{"n_layer": 10, "d_model": 192, "n_head": 2, "n_kv_head": 1, "head_dim": 96, "d_mlp": 1152, "vocab_size": 1334, "activation": "tanh_gelu", "norm": "layernorm", "norm_place": "pre", "norm_eps": 1e-05, "positions": "learned", "qk_norm": true, "attn_scale": 0.102, "bias": "all", "tie_embeddings": true, "parallel_block": false, "init": "normal", "init_std_qkv": 0.0337, "init_std_o": 0.0418, "init_std_up": 0.0482, "init_std_down": 0.0482, "optimizer": "soap_variant", "lr": 0.0142, "lr_mult_qkv": 0.7, "lr_head": 0.00847, "warmup_steps": 48, "schedule": "wsd", "decay_fraction": 1.0, "decay_shape": "linear", "final_lr_fraction": 0.1, "batch_tokens": 131072, "seq_len": 256, "doc_mask": true, "train_tokens": 387900000, "steps": 2960, "dataset": "wikipedia_en"}
Each number is 50 + 10 x the weight over its row's rms, rounded and kept within 0 to 99. Layers, rows and columns count from 0. The size before them is the row's rms in percent of the matrix's.

# down: layer 5 MLP down (transposed), 1152x192, rms 0.0481, rows 711-763, columns 128-191
# up: layer 5 MLP up, 1152x192, rms 0.0481, rows 712-763, columns 128-191
down711 105:59 59 52 61 58 53 42 67 45 31 44 66 42 38 52 41 55 60 36 43 44 37 47 41 72 53 33 46 53 57 40 66 43 43 62 35 42 48 41 38 61 51 36 42 55 48 46 63 51 54 41 49 75 38 45 43 47 49 71 45 43 56 44 33
up712 100:51 54 36 52 45 44 36 66 45 56 25 54 36 47 40 59 56 44 69 60 46 56 47 48 73 47 48 63 44 67 47 43 44 51 76 38 57 39 40 61 50 60 50 50 78 45 40 41 33 57 37 53 54 46 43 56 52 52 58 51 51 63 49 49
down712 100:63 72 37 53 36 53 52 52 49 54 58 48 36 30 34 49 72 37 44 42 46 74 44 51 54 61 42 27 52 53 71 62 51 64 53 51 47 39 47 51 67 42 33 53 44 34 57 58 33 63 55 48 37 42 51 39 57 46 54 47 58 50 58 45
up713 102:38 38 40 61 47 43 63 50 50 35 39 38 51 54 46 39 48 17 57 61 59 37 37 32 47 37 36 29 45 47 43 31 43 44 58 50 64 48 70 52 33 60 43 48 45 56 53 49 55 39 31 67 39 58 46 73 53 43 53 45 59 40 59 38
down713 102:41 43 50 50 43 48 59 54 40 30 48 39 51 59 67 42 41 61 41 59 37 67 65 47 68 42 45 54 25 41 44 54 43 48 46 52 36 60 50 55 50 54 63 49 49 30 50 70 68 39 38 59 51 53 56 56 57 41 55 28 30 54 57 42
up714 106:51 65 52 65 63 47 50 59 44 62 38 40 53 58 46 48 41 43 48 54 53 48 74 57 38 30 42 34 47 50 45 48 45 48 51 45 56 47 72 56 33 40 31 50 35 49 50 55 75 44 38 31 49 49 59 46 55 38 66 51 40 52 63 39
down714 108:46 57 57 61 57 45 59 54 72 61 56 47 49 68 56 48 53 42 32 49 58 51 51 50 40 55 76 41 57 52 27 49 53 51 52 53 60 40 56 56 35 40 59 44 45 49 48 32 64 55 43 43 40 27 44 52 53 48 66 47 56 47 39 45
up715 108:48 39 35 53 52 37 48 41 33 50 49 55 35 27 44 34 54 49 46 30 31 41 44 57 40 45 38 54 54 43 53 58 57 48 55 66 42 36 48 57 34 49 56 55 57 43 52 67 42 42 53 39 47 41 51 44 44 56 47 50 58 48 31 50
down715 106:70 50 31 59 38 58 56 55 51 41 53 51 55 48 47 45 54 53 61 58 44 49 41 49 44 48 44 67 61 52 58 46 46 58 63 63 66 54 49 49 45 46 48 37 45 55 52 39 41 51 60 47 56 39 62 55 61 59 38 52 37 61 26 75
up716 096:36 51 46 54 50 60 38 67 70 64 54 27 31 38 33 67 53 34 54 57 46 54 53 46 52 46 59 59 61 54 59 49 47 50 45 49 43 64 43 28 50 33 58 52 46 50 47 37 43 52 51 65 47 38 70 71 28 51 34 53 68 45 67 57
down716 097:40 58 37 51 63 44 50 46 22 41 47 44 61 47 56 32 41 54 48 48 42 37 48 48 56 42 68 42 31 44 44 46 58 53 31 57 33 41 56 56 28 53 60 59 46 46 49 64 62 60 55 37 38 61 43 41 55 61 63 51 46 58 40 43
up717 091:40 47 46 59 53 41 59 54 42 60 53 48 49 51 67 53 55 35 50 45 66 50 44 55 63 61 64 38 52 39 54 39 53 28 52 37 56 39 60 40 63 59 65 50 48 39 65 34 61 48 56 47 51 35 47 58 39 60 49 68 56 62 44 46
down717 093:68 62 60 43 56 57 48 49 45 68 26 62 61 58 37 61 47 58 44 53 47 50 63 59 59 42 53 59 53 56 59 58 51 60 59 75 49 59 51 70 47 47 50 43 54 64 19 57 50 34 55 36 45 47 57 45 35 35 54 36 40 63 62 50
up718 104:50 48 40 64 50 50 52 53 58 49 43 31 40 53 59 55 34 54 61 35 44 46 60 50 68 42 39 34 46 49 55 69 31 34 51 51 39 37 53 40 51 54 54 64 40 39 51 41 61 51 49 59 48 44 48 55 22 57 43 47 26 32 36 46
down718 097:48 34 63 71 42 42 45 55 56 37 47 43 43 54 56 55 49 43 27 48 53 55 71 61 47 46 65 51 63 55 45 47 56 52 38 48 48 60 46 40 45 44 32 36 57 79 59 67 54 50 61 54 43 50 49 52 40 45 44 63 40 34 57 49
up719 093:55 61 56 53 59 36 46 40 37 62 42 52 45 51 60 58 48 53 35 48 67 56 62 42 57 37 57 43 51 65 54 51 52 34 45 53 59 60 35 43 55 47 63 37 48 44 56 54 47 46 42 43 30 58 63 66 31 47 44 53 27 36 54 55
down719 092:41 47 50 45 49 41 63 59 51 43 60 60 46 49 30 49 56 53 78 48 48 51 62 35 56 47 57 58 42 45 42 61 54 42 58 54 53 40 56 38 43 57 36 61 53 46 58 64 52 37 68 50 45 60 43 37 47 55 46 57 67 54 54 41
up720 101:49 69 46 42 56 67 16 50 56 75 60 45 57 51 38 62 57 47 45 42 40 45 45 47 43 40 60 75 41 33 53 44 57 59 58 42 52 31 68 66 51 51 54 58 61 29 33 57 38 40 50 45 56 52 66 58 41 50 44 52 62 54 62 59
down720 093:57 60 55 60 70 37 53 58 45 38 62 45 52 40 49 55 45 49 68 55 44 55 70 45 58 49 71 52 51 67 65 44 48 36 45 56 47 49 30 41 69 42 35 35 49 52 69 28 48 55 46 61 68 38 47 60 78 51 43 46 35 53 45 49
up721 095:53 37 57 65 46 39 51 40 52 47 51 50 57 49 56 47 68 50 55 37 66 48 67 50 18 37 51 59 46 41 69 60 47 32 45 49 52 44 52 64 32 47 43 56 60 44 40 50 70 36 60 53 49 49 43 58 43 48 43 66 49 66 63 59
down721 097:50 53 47 50 53 49 35 47 56 58 38 63 61 47 43 47 47 50 63 37 61 52 48 38 67 17 65 43 47 49 59 46 36 47 40 58 41 55 44 50 45 48 46 70 51 31 43 51 58 56 51 43 40 58 51 44 40 61 59 50 43 36 40 49
up722 095:55 44 57 48 48 30 55 43 60 51 51 32 38 65 42 39 64 46 57 47 26 47 58 43 36 73 75 56 45 56 39 47 50 55 45 52 66 60 56 41 34 63 33 35 43 47 33 41 46 50 43 32 62 68 55 51 49 59 56 65 65 49 53 46
down722 089:58 51 36 54 62 66 45 37 49 56 51 57 61 48 49 64 44 43 45 59 69 59 55 52 52 48 47 50 55 47 64 57 56 50 59 51 30 34 38 61 60 55 68 67 44 52 62 45 57 46 49 50 36 37 36 60 55 53 47 68 47 57 47 56
up723 106:59 39 59 30 29 49 49 59 44 51 29 41 53 42 24 33 58 43 48 58 61 50 48 43 44 65 45 63 60 55 49 66 50 50 29 45 36 53 72 41 42 74 52 37 69 52 39 39 55 57 36 53 48 37 37 52 52 49 67 44 60 61 39 43
down723 117:40 46 66 49 54 62 60 46 39 51 53 42 46 48 33 49 65 46 43 39 46 55 58 54 60 56 47 53 62 42 38 63 46 66 51 50 45 62 61 46 33 50 51 59 53 53 45 67 48 64 38 66 64 36 56 52 63 57 59 57 47 62 43 31
up724 115:41 57 60 56 31 61 48 42 64 31 44 36 47 56 59 49 34 42 56 45 51 54 60 45 65 64 42 52 61 38 57 60 59 55 49 37 45 49 34 54 47 64 32 44 48 68 54 47 52 54 50 66 56 62 46 45 55 62 49 32 47 44 44 68
down724 108:52 40 50 53 50 46 45 58 41 71 52 58 65 50 44 62 62 49 48 60 36 44 44 36 44 42 46 51 45 57 44 31 51 53 31 51 47 41 65 39 34 27 77 58 47 53 53 58 44 54 31 38 43 47 58 55 29 44 50 57 54 50 45 31
up725 103:38 44 42 45 64 37 54 59 60 72 49 48 45 47 42 58 52 48 56 44 49 38 49 61 55 62 50 47 39 42 61 62 53 38 39 30 69 64 52 46 39 64 51 69 32 52 51 50 39 40 46 75 35 54 39 43 68 57 62 48 48 34 50 57
down725 111:43 51 44 49 59 41 47 68 32 38 37 53 46 70 52 27 39 58 52 69 56 48 47 53 36 52 58 60 62 22 40 45 49 41 55 44 60 49 53 48 32 52 50 52 55 48 40 62 27 47 46 52 61 54 48 48 34 48 47 52 57 28 59 43
up726 104:45 55 49 55 44 48 56 68 47 38 54 49 50 38 22 48 59 42 57 60 34 47 49 45 44 37 46 38 48 49 62 69 52 63 37 39 35 42 44 46 50 63 39 57 51 62 44 50 54 42 59 49 43 48 41 39 33 53 42 66 65 48 61 56
down726 104:72 35 46 53 54 54 32 46 54 59 46 62 40 53 61 58 46 63 47 60 40 54 61 70 49 50 54 58 51 54 36 39 62 56 41 42 48 55 42 53 41 45 60 51 55 29 58 50 48 44 49 38 46 54 59 56 54 37 45 49 44 56 52 44
up727 102:47 58 34 58 44 52 28 39 64 50 66 44 46 63 45 44 59 55 43 61 52 56 51 28 52 31 55 54 47 71 52 36 36 44 61 61 54 51 50 59 57 38 62 43 55 47 54 48 67 47 35 46 55 45 60 43 37 39 54 42 55 39 63 54
down727 103:62 44 48 44 47 44 45 65 44 65 55 45 40 67 36 40 56 48 42 54 63 40 37 42 61 31 59 49 60 55 27 40 45 50 54 40 58 57 49 45 72 56 44 63 49 53 74 50 53 63 26 46 47 44 50 53 55 56 59 39 66 51 44 39
up728 095:52 30 56 56 66 43 58 43 59 54 64 64 64 48 37 41 51 51 59 58 42 44 64 37 60 67 53 51 60 45 46 55 78 31 58 56 29 51 35 38 42 48 29 57 63 34 56 54 59 51 45 54 64 58 44 55 51 64 60 47 42 49 43 57
down728 095:36 52 74 62 40 54 63 64 42 63 54 52 61 41 23 48 51 32 51 50 47 46 51 41 54 36 33 53 40 57 38 50 50 55 59 44 56 54 66 58 69 57 63 47 28 50 54 34 56 39 54 49 47 61 52 68 54 57 66 32 61 55 42 63
up729 098:53 49 71 21 59 57 57 39 41 57 46 58 42 61 49 49 17 40 42 63 46 47 51 48 53 52 55 55 60 54 44 43 55 38 50 43 53 54 64 58 60 53 42 67 61 43 42 63 45 54 46 41 59 48 48 55 35 41 55 56 51 34 47 43
down729 098:54 39 64 49 54 50 49 43 53 47 42 39 34 52 55 46 52 61 54 48 57 33 49 49 30 59 76 39 51 46 69 54 42 43 58 41 69 44 39 42 47 51 49 48 50 36 48 50 53 44 57 55 44 45 44 50 57 53 55 46 44 46 57 63
up730 095:58 54 45 52 55 50 62 49 56 41 48 49 41 24 47 71 54 50 46 61 28 37 59 50 38 42 55 48 36 49 58 59 36 47 41 39 49 39 49 52 63 54 35 54 51 58 32 58 66 54 44 49 36 63 65 71 48 44 41 48 33 59 30 33
down730 096:46 56 64 53 44 51 80 53 40 37 47 47 46 29 53 42 49 40 58 52 46 47 53 73 49 69 51 47 61 42 67 38 41 58 73 43 70 30 54 45 38 58 67 58 45 36 51 43 37 51 58 48 43 52 56 47 54 59 35 57 44 48 48 36
up731 099:45 49 40 48 38 60 35 56 32 64 55 48 33 33 55 20 58 51 49 37 51 36 54 44 37 32 59 43 46 53 47 50 42 27 53 54 32 40 53 43 36 62 45 49 59 26 51 45 49 62 52 60 67 43 48 43 46 49 32 59 39 48 52 47
down731 090:49 54 46 35 36 55 52 53 47 45 70 61 44 51 52 22 23 62 61 65 40 41 50 50 52 48 51 60 59 61 42 51 64 53 35 47 62 55 36 49 40 66 50 75 76 65 60 26 52 49 77 45 63 35 53 56 39 62 39 49 59 52 56 51
up732 094:28 42 33 49 41 44 41 49 45 38 47 67 40 55 52 31 44 63 62 47 44 44 65 43 65 40 55 45 60 53 54 47 55 46 46 40 50 59 36 34 58 53 59 36 52 60 61 51 64 33 60 37 43 37 59 38 50 47 35 61 47 57 39 61
down732 091:49 53 56 47 52 38 63 71 33 46 45 40 47 65 55 48 60 32 45 55 53 57 47 30 48 58 55 44 55 45 44 50 41 30 40 43 47 56 57 62 43 54 64 72 40 59 46 47 41 46 59 48 53 65 46 52 70 46 52 41 59 57 44 40
up733 119:52 63 34 35 53 42 29 46 35 42 50 47 32 62 60 46 33 49 48 42 55 66 51 28 44 52 49 45 43 51 35 53 39 46 48 54 50 39 52 37 60 36 50 42 49 63 70 53 49 58 34 44 48 47 52 47 56 37 47 44 50 55 19 40
down733 112:61 71 47 24 51 61 29 41 45 40 69 56 46 44 62 36 36 47 43 65 64 61 56 36 44 55 60 41 57 51 56 36 50 57 42 44 61 47 49 49 57 51 57 53 49 51 56 47 49 56 56 43 50 51 49 47 61 35 44 57 47 51 46 46
up734 097:34 40 34 44 51 32 42 35 47 45 47 49 48 72 48 20 52 43 32 55 71 47 42 57 60 44 44 44 49 53 47 50 58 47 64 49 44 68 45 36 48 63 71 48 43 51 49 48 52 49 52 41 42 56 68 41 48 61 51 42 55 53 41 34
down734 096:57 70 63 56 44 69 55 64 51 65 52 39 56 46 45 63 37 56 56 55 61 47 44 59 58 64 61 45 58 52 59 58 49 55 40 44 61 40 55 61 41 41 49 58 54 60 57 56 43 60 56 52 57 45 33 54 34 25 47 63 48 61 52 59
up735 095:45 63 54 50 55 30 39 57 50 37 52 40 51 53 44 58 43 35 56 53 43 34 57 31 48 38 39 41 45 56 60 60 42 52 45 53 28 40 54 45 42 40 42 43 69 54 55 54 56 43 18 51 37 36 46 55 33 44 59 52 53 59 51 49
down735 085:32 34 44 61 38 51 62 43 46 59 55 65 55 67 42 50 60 56 49 45 50 48 63 53 63 70 46 65 55 26 50 33 61 55 55 49 59 52 44 55 56 50 46 37 38 50 46 54 54 53 57 51 43 58 48 56 61 60 47 40 35 42 46 60
up736 096:40 59 35 36 56 56 54 45 47 40 70 57 67 37 49 52 52 48 53 49 33 35 62 39 60 59 50 55 66 54 63 38 49 43 46 46 34 26 60 53 44 51 53 40 49 55 43 60 48 37 54 42 51 57 42 45 69 47 38 57 61 64 53 65
down736 097:52 40 43 62 41 54 52 62 51 31 67 58 59 63 47 48 32 49 50 45 44 56 47 58 45 55 59 52 63 62 61 54 59 42 33 46 36 35 66 52 38 60 36 55 41 43 43 47 38 72 43 54 44 40 45 42 42 31 43 27 47 47 33 49
up737 094:41 54 44 41 43 49 54 54 34 63 62 34 55 32 33 61 28 41 40 48 48 41 42 45 65 41 55 62 68 50 61 55 49 38 31 58 47 60 68 39 55 44 60 50 45 41 38 58 49 39 65 47 55 42 50 50 53 55 54 33 41 56 48 68
down737 093:45 28 64 53 54 53 58 62 57 45 37 55 52 52 72 57 50 46 52 47 50 61 48 41 48 50 69 48 42 69 35 25 54 72 50 48 26 53 39 62 48 56 42 50 54 51 61 41 43 51 50 47 55 48 57 65 51 45 49 71 77 55 41 42
up738 100:69 58 51 44 62 35 73 48 40 40 39 51 47 47 54 63 50 37 52 22 47 52 52 64 63 54 56 47 62 65 48 51 44 48 50 36 49 60 64 38 29 68 45 49 64 43 51 50 45 44 51 54 52 60 36 53 43 76 64 58 41 47 49 44
down738 107:56 40 59 49 29 65 52 56 54 47 57 50 46 43 64 48 48 54 45 52 53 63 44 57 43 43 40 59 49 21 48 43 50 42 56 70 59 38 42 56 43 39 62 52 51 35 58 43 36 51 55 67 51 44 50 70 59 42 44 46 60 49 54 56
up739 101:28 43 40 71 43 54 53 52 64 60 66 44 54 43 42 34 49 43 44 47 51 49 88 65 47 46 49 52 44 51 43 41 34 48 47 47 61 44 63 50 66 43 37 62 58 46 63 48 51 29 36 39 53 64 61 45 45 48 30 44 47 59 61 56
down739 094:58 56 47 38 58 67 67 35 57 44 48 32 39 36 53 46 66 47 54 45 58 46 57 55 54 42 43 63 52 46 34 54 46 41 57 43 35 56 54 52 57 20 46 57 45 40 31 54 52 42 31 36 53 40 39 47 60 51 46 52 53 32 41 59
up740 101:46 15 53 49 71 50 27 54 63 39 62 52 57 51 46 53 48 62 54 54 38 43 52 44 61 38 60 62 51 55 60 56 40 42 33 54 59 60 44 37 78 46 46 68 44 46 65 62 38 46 53 64 55 68 62 58 40 39 39 58 47 50 59 58
down740 101:49 53 26 57 44 48 39 58 57 50 49 53 34 48 42 53 49 46 41 61 38 63 59 34 45 47 65 54 53 50 42 89 45 61 43 46 59 54 44 58 37 42 54 62 35 53 85 61 46 41 43 38 43 55 46 47 43 61 48 39 53 44 50 53
up741 096:47 59 39 31 62 61 44 75 37 44 47 45 41 62 71 56 45 51 48 59 45 63 40 29 73 70 50 55 52 61 37 58 56 55 50 46 32 43 69 35 49 58 52 40 47 48 58 53 46 43 43 42 48 43 46 40 43 60 65 45 36 53 46 32
down741 096:55 40 43 60 60 50 63 28 58 34 51 50 52 57 54 47 44 39 48 38 55 35 55 42 59 53 52 53 38 40 36 69 46 59 50 54 64 58 61 44 44 52 52 44 43 47 59 65 55 35 59 50 40 46 52 59 70 50 49 36 49 71 58 49
up742 100:52 44 50 75 59 66 41 57 39 44 44 38 65 32 66 72 47 61 29 54 42 48 59 46 42 28 55 47 29 57 46 63 46 53 53 52 34 59 52 64 50 54 40 50 56 49 55 52 50 50 63 47 51 61 53 55 55 37 58 50 48 64 56 44
down742 094:37 56 28 33 43 55 47 53 52 31 57 47 37 46 59 73 43 45 60 52 63 45 71 59 54 50 51 52 33 37 48 42 67 47 53 50 50 65 45 42 35 63 47 52 47 56 48 64 62 56 42 43 47 50 41 34 60 60 48 51 27 70 34 61
up743 116:62 37 53 38 47 50 50 49 32 63 51 46 51 67 59 42 51 44 69 44 31 28 49 45 51 76 63 67 61 29 46 30 59 59 35 47 49 53 37 40 40 60 51 48 46 57 56 59 55 50 55 36 49 38 66 48 50 43 44 50 46 54 28 46
down743 105:42 59 31 38 66 49 55 41 35 48 64 45 42 48 53 36 44 69 56 54 36 12 39 40 45 70 54 66 61 43 37 46 47 44 37 50 59 55 49 58 39 82 58 54 46 62 68 50 49 47 62 38 45 31 40 44 60 56 53 44 51 52 48 58
up744 101:50 55 43 65 43 48 59 47 40 51 29 40 48 67 47 26 56 58 51 47 50 51 61 55 29 55 53 60 66 47 59 40 52 43 33 55 53 46 54 46 46 44 53 43 58 54 47 61 45 52 39 44 47 56 38 36 61 42 44 67 55 62 47 56
down744 097:43 47 52 40 42 60 35 49 39 44 50 51 37 27 48 58 46 33 51 51 34 46 62 60 45 45 44 54 46 45 69 43 56 50 47 50 49 68 45 58 65 67 50 51 40 40 43 35 56 28 42 40 37 60 45 55 70 43 36 48 66 41 52 53
up745 105:47 62 55 53 53 49 37 57 64 38 46 51 44 42 34 29 63 54 51 25 48 40 43 46 53 49 57 45 65 43 52 36 56 61 55 59 49 46 49 51 36 56 34 62 33 60 53 49 54 47 59 49 55 63 42 50 51 78 54 53 59 39 45 48
down745 109:68 58 57 51 53 57 75 44 79 43 52 51 54 58 32 54 52 51 46 43 56 44 52 63 66 65 64 60 44 51 41 28 56 43 32 60 53 42 34 41 59 56 54 69 50 59 71 44 61 45 41 31 56 68 43 45 81 66 52 49 56 35 48 59
up746 097:53 53 46 48 70 44 38 70 49 55 47 58 54 59 46 54 46 42 50 48 70 35 52 46 54 67 54 50 55 50 49 50 29 64 46 47 54 56 48 51 51 46 47 28 51 37 57 53 55 53 19 68 51 47 55 49 54 46 46 47 49 60 53 40
down746 102:41 71 42 33 54 37 63 48 43 66 54 58 44 38 37 37 38 46 56 60 28 53 40 57 38 36 50 60 47 57 47 34 65 44 53 51 44 59 49 60 50 59 38 54 58 66 66 49 22 53 69 51 58 53 60 36 65 53 53 52 67 52 58 69
up747 098:50 56 67 44 38 65 51 61 45 49 46 48 59 52 59 43 38 60 55 45 36 47 41 44 56 43 35 52 46 38 46 32 38 48 43 50 41 40 62 40 71 68 40 53 47 58 56 51 58 54 62 56 41 59 51 61 44 36 53 40 49 53 42 45
down747 099:52 56 47 48 53 30 49 55 55 58 83 45 65 43 69 27 35 42 59 64 60 49 60 43 66 57 58 43 48 66 55 55 47 46 55 46 64 55 48 57 52 61 47 53 33 55 48 50 71 56 51 53 32 64 59 63 35 48 49 47 38 32 49 49
up748 095:46 59 43 52 45 57 41 63 70 51 56 59 49 67 35 57 43 39 40 50 63 47 53 39 52 55 55 51 54 59 61 62 44 55 48 67 42 58 44 32 48 53 61 47 52 56 48 67 49 47 51 73 62 47 45 43 46 63 49 60 48 49 48 43
down748 093:50 55 50 57 52 47 35 42 47 44 44 35 37 42 52 55 39 68 56 51 39 76 28 38 40 51 39 53 52 46 47 48 36 47 65 52 61 64 44 76 61 58 35 60 44 49 44 49 42 51 54 34 50 69 53 50 37 31 44 50 59 62 59 62
up749 104:57 50 63 30 51 32 42 47 45 40 34 59 49 31 44 65 41 51 61 46 60 50 44 40 50 48 47 59 52 48 53 47 36 46 40 60 39 68 64 39 51 48 38 43 60 59 46 35 31 54 36 56 29 42 43 35 36 41 46 46 53 54 40 55
down749 092:39 37 51 42 38 53 44 66 67 38 61 55 38 46 29 40 55 50 57 55 65 40 39 40 40 38 43 39 57 48 59 58 34 44 45 53 61 58 48 50 38 36 58 35 55 57 64 59 46 51 54 51 50 50 64 55 48 33 49 43 55 29 46 60
up750 098:39 47 48 36 43 49 46 69 46 52 47 40 52 42 52 51 34 46 41 54 47 39 61 51 56 30 20 52 35 44 53 69 43 40 48 48 46 54 39 47 62 51 54 54 35 40 58 33 71 51 51 55 36 56 53 49 52 46 62 63 62 40 42 38
down750 096:56 49 40 60 50 61 52 40 47 47 57 50 61 50 55 37 57 34 44 64 66 58 43 51 53 41 61 56 66 36 45 47 50 49 57 47 37 51 37 52 43 62 40 58 47 52 68 38 63 55 62 54 52 43 44 47 49 41 54 51 28 40 40 47
up751 096:62 43 47 38 42 47 58 44 35 50 36 46 45 54 41 51 45 47 59 54 37 50 39 49 43 32 47 61 55 69 54 57 40 57 45 40 40 51 49 45 42 45 32 41 47 61 61 48 51 55 43 55 55 52 34 23 44 26 49 35 46 44 56 68
down751 099:30 56 46 53 42 47 48 76 61 71 56 52 49 52 53 46 67 58 64 45 55 67 65 47 50 57 44 40 40 54 23 57 68 38 64 49 46 42 50 51 55 36 41 33 44 40 35 50 59 39 45 51 50 61 48 68 60 54 42 65 56 55 51 30
up752 094:55 51 51 52 66 47 60 47 38 32 39 41 47 47 69 61 44 59 62 52 44 35 52 54 41 61 42 38 43 65 44 37 76 57 62 49 49 59 50 46 43 60 45 22 37 53 58 46 55 43 38 51 50 71 26 47 67 54 57 38 63 44 53 52
down752 099:62 37 63 40 46 49 64 28 61 50 58 39 45 47 55 50 46 39 62 54 63 43 55 65 53 61 54 41 48 37 58 38 53 56 45 68 40 51 59 39 55 30 52 44 48 55 38 37 46 36 56 53 80 52 54 49 53 56 42 48 58 48 43 51
up753 092:47 46 39 56 56 58 39 64 64 50 37 52 45 48 53 43 52 42 57 73 29 31 48 26 28 27 42 53 47 54 43 48 57 48 45 46 54 49 53 41 44 43 48 36 53 61 63 64 45 43 51 47 46 47 59 48 45 43 48 49 49 50 45 70
down753 086:40 49 47 39 56 47 60 42 40 40 26 52 52 35 41 56 54 60 37 54 62 72 58 59 57 53 51 60 58 47 65 39 51 46 65 37 49 48 58 49 38 41 54 45 40 44 39 32 51 62 49 47 65 57 60 53 54 47 48 50 43 51 54 43
up754 101:48 52 46 57 41 57 55 37 49 44 43 54 37 34 50 44 42 61 59 54 46 30 49 57 50 58 45 53 61 49 64 58 51 38 53 58 54 45 65 48 34 50 39 40 35 61 54 29 53 52 57 39 55 36 57 40 44 60 32 59 41 82 37 29
down754 103:61 49 49 43 53 47 71 57 39 61 45 63 64 47 47 55 31 40 58 62 48 62 61 52 62 49 51 40 36 46 51 62 52 36 36 70 47 50 41 47 53 60 43 47 36 41 58 59 57 48 46 51 40 54 47 46 53 42 43 26 49 57 56 41
up755 101:46 43 54 36 55 53 48 57 48 41 56 40 52 65 51 51 57 47 56 44 48 48 49 53 48 51 31 54 39 38 49 50 51 55 42 40 56 70 34 39 52 58 69 61 61 56 47 52 47 56 48 47 38 73 57 48 59 43 47 47 37 52 43 47
down755 106:58 64 37 66 39 35 29 72 53 49 52 49 55 46 51 44 46 54 62 55 40 42 49 65 39 54 51 24 47 63 49 46 60 51 65 51 63 46 61 73 52 47 53 60 71 41 66 49 53 44 53 44 41 69 64 55 44 49 50 72 52 49 56 46
up756 098:37 56 47 45 74 60 47 50 42 55 53 50 81 55 56 36 53 44 55 46 63 50 30 44 54 43 28 40 49 43 52 50 52 58 47 40 59 46 46 73 45 67 63 34 50 46 41 56 56 43 49 37 41 51 49 49 63 64 51 36 51 24 55 39
down756 100:40 67 34 38 54 45 54 39 56 71 53 50 59 52 38 63 65 55 61 52 47 40 34 57 53 34 56 29 28 50 45 59 64 56 65 35 55 36 26 56 30 52 63 40 53 58 42 76 48 32 35 48 57 54 57 41 52 62 59 42 55 39 39 42
up757 106:60 50 41 38 30 65 47 42 41 64 41 60 50 42 60 41 54 36 49 47 46 53 63 81 58 63 45 58 57 56 43 62 55 59 51 38 50 51 51 40 29 58 60 44 57 50 42 55 45 47 48 57 55 41 27 52 60 60 44 70 51 59 32 65
down757 105:55 59 45 51 42 62 39 24 39 54 44 58 43 56 49 36 54 59 43 52 54 55 53 72 48 40 39 84 38 55 40 52 58 55 50 36 59 49 58 37 67 51 53 28 55 51 64 66 56 58 50 51 50 50 49 60 62 54 53 56 58 44 46 45
up758 097:39 52 47 45 55 48 68 47 42 41 38 46 55 41 47 46 68 39 54 80 67 41 29 54 53 56 45 65 64 57 39 53 51 47 51 64 41 40 43 61 57 37 50 61 59 60 66 57 57 58 55 57 53 37 56 55 51 57 31 35 59 64 55 47
down758 095:45 40 57 59 54 46 46 42 47 40 62 62 46 60 62 54 44 56 31 43 45 39 45 48 47 57 38 52 38 35 51 38 40 48 48 56 42 56 39 28 56 60 30 37 56 46 38 39 60 48 49 67 46 41 49 40 43 51 51 44 43 38 57 53
up759 098:32 32 58 58 41 41 53 57 41 48 48 43 30 52 48 64 49 53 54 57 45 57 70 49 48 51 60 58 57 40 47 55 40 45 38 50 49 54 63 47 53 41 35 54 50 54 52 51 43 55 45 42 41 46 65 51 43 51 53 51 41 53 71 45
down759 101:38 62 35 54 64 40 56 41 50 64 38 49 45 54 54 65 65 59 57 48 47 69 57 58 44 48 44 54 61 51 53 52 60 44 51 41 59 64 40 45 73 41 55 58 40 43 56 48 35 55 51 54 56 52 54 55 59 47 58 60 67 49 57 38
up760 117:52 52 51 61 61 45 62 49 52 45 62 62 39 51 46 43 42 27 34 50 58 53 57 32 39 51 51 59 39 49 45 32 39 36 47 51 52 47 61 41 64 51 43 62 39 34 46 51 48 36 62 59 61 54 58 68 64 36 58 57 47 27 61 43
down760 095:60 62 53 43 28 33 33 32 54 65 52 53 66 63 42 46 33 48 58 40 48 45 55 43 52 47 43 43 22 57 48 47 53 55 40 51 35 47 69 42 54 59 48 59 46 60 59 72 54 57 66 60 53 59 50 51 33 42 47 58 52 26 52 41
up761 089:56 55 56 54 49 56 54 57 69 38 53 58 63 38 48 42 41 65 58 46 51 38 56 43 44 76 67 53 53 58 60 37 50 37 44 63 50 31 53 47 65 36 29 41 48 40 41 57 42 56 35 55 17 46 58 58 55 47 48 52 46 54 48 57
down761 089:65 50 42 58 55 60 59 53 25 58 48 50 50 39 49 61 52 47 56 39 68 55 42 54 55 47 49 42 51 50 59 45 38 57 61 43 52 73 63 55 49 43 63 51 46 51 42 53 41 46 63 55 64 55 55 59 60 64 49 54 54 56 59 62
up762 105:66 34 60 49 39 55 67 49 44 61 48 45 45 57 51 56 54 65 42 65 65 38 22 55 54 46 45 50 52 39 45 58 49 42 50 54 47 55 32 35 47 43 50 39 63 63 55 38 46 66 47 46 62 54 45 52 46 46 52 54 31 54 41 56
down762 107:51 54 56 56 45 36 39 54 45 64 41 41 48 49 57 39 56 56 27 59 63 46 45 45 58 53 52 51 47 44 45 70 54 49 57 58 50 41 61 58 41 50 25 71 48 44 34 49 45 52 42 47 49 46 42 43 35 59 29 52 41 36 55 40
up763 100:42 65 54 52 58 68 38 51 59 40 49 58 60 49 41 41 58 62 42 43 48 47 51 55 29 70 58 46 54 62 50 45 53 40 48 65 46 27 54 58 41 49 33 43 52 57 59 38 65 54 51 61 40 66 62 47 68 38 44 60 51 56 43 45
down763 101:78 30 52 53 44 50 48 62 55 67 52 45 45 63 44 43 59 36 46 57 60 44 49 49 61 50 42 44 60 43 45 40 55 34 67 56 49 35 70 75 31 57 25 46 39 47 66 51 50 52 70 49 49 51 43 34 43 68 49 55 41 63 60 51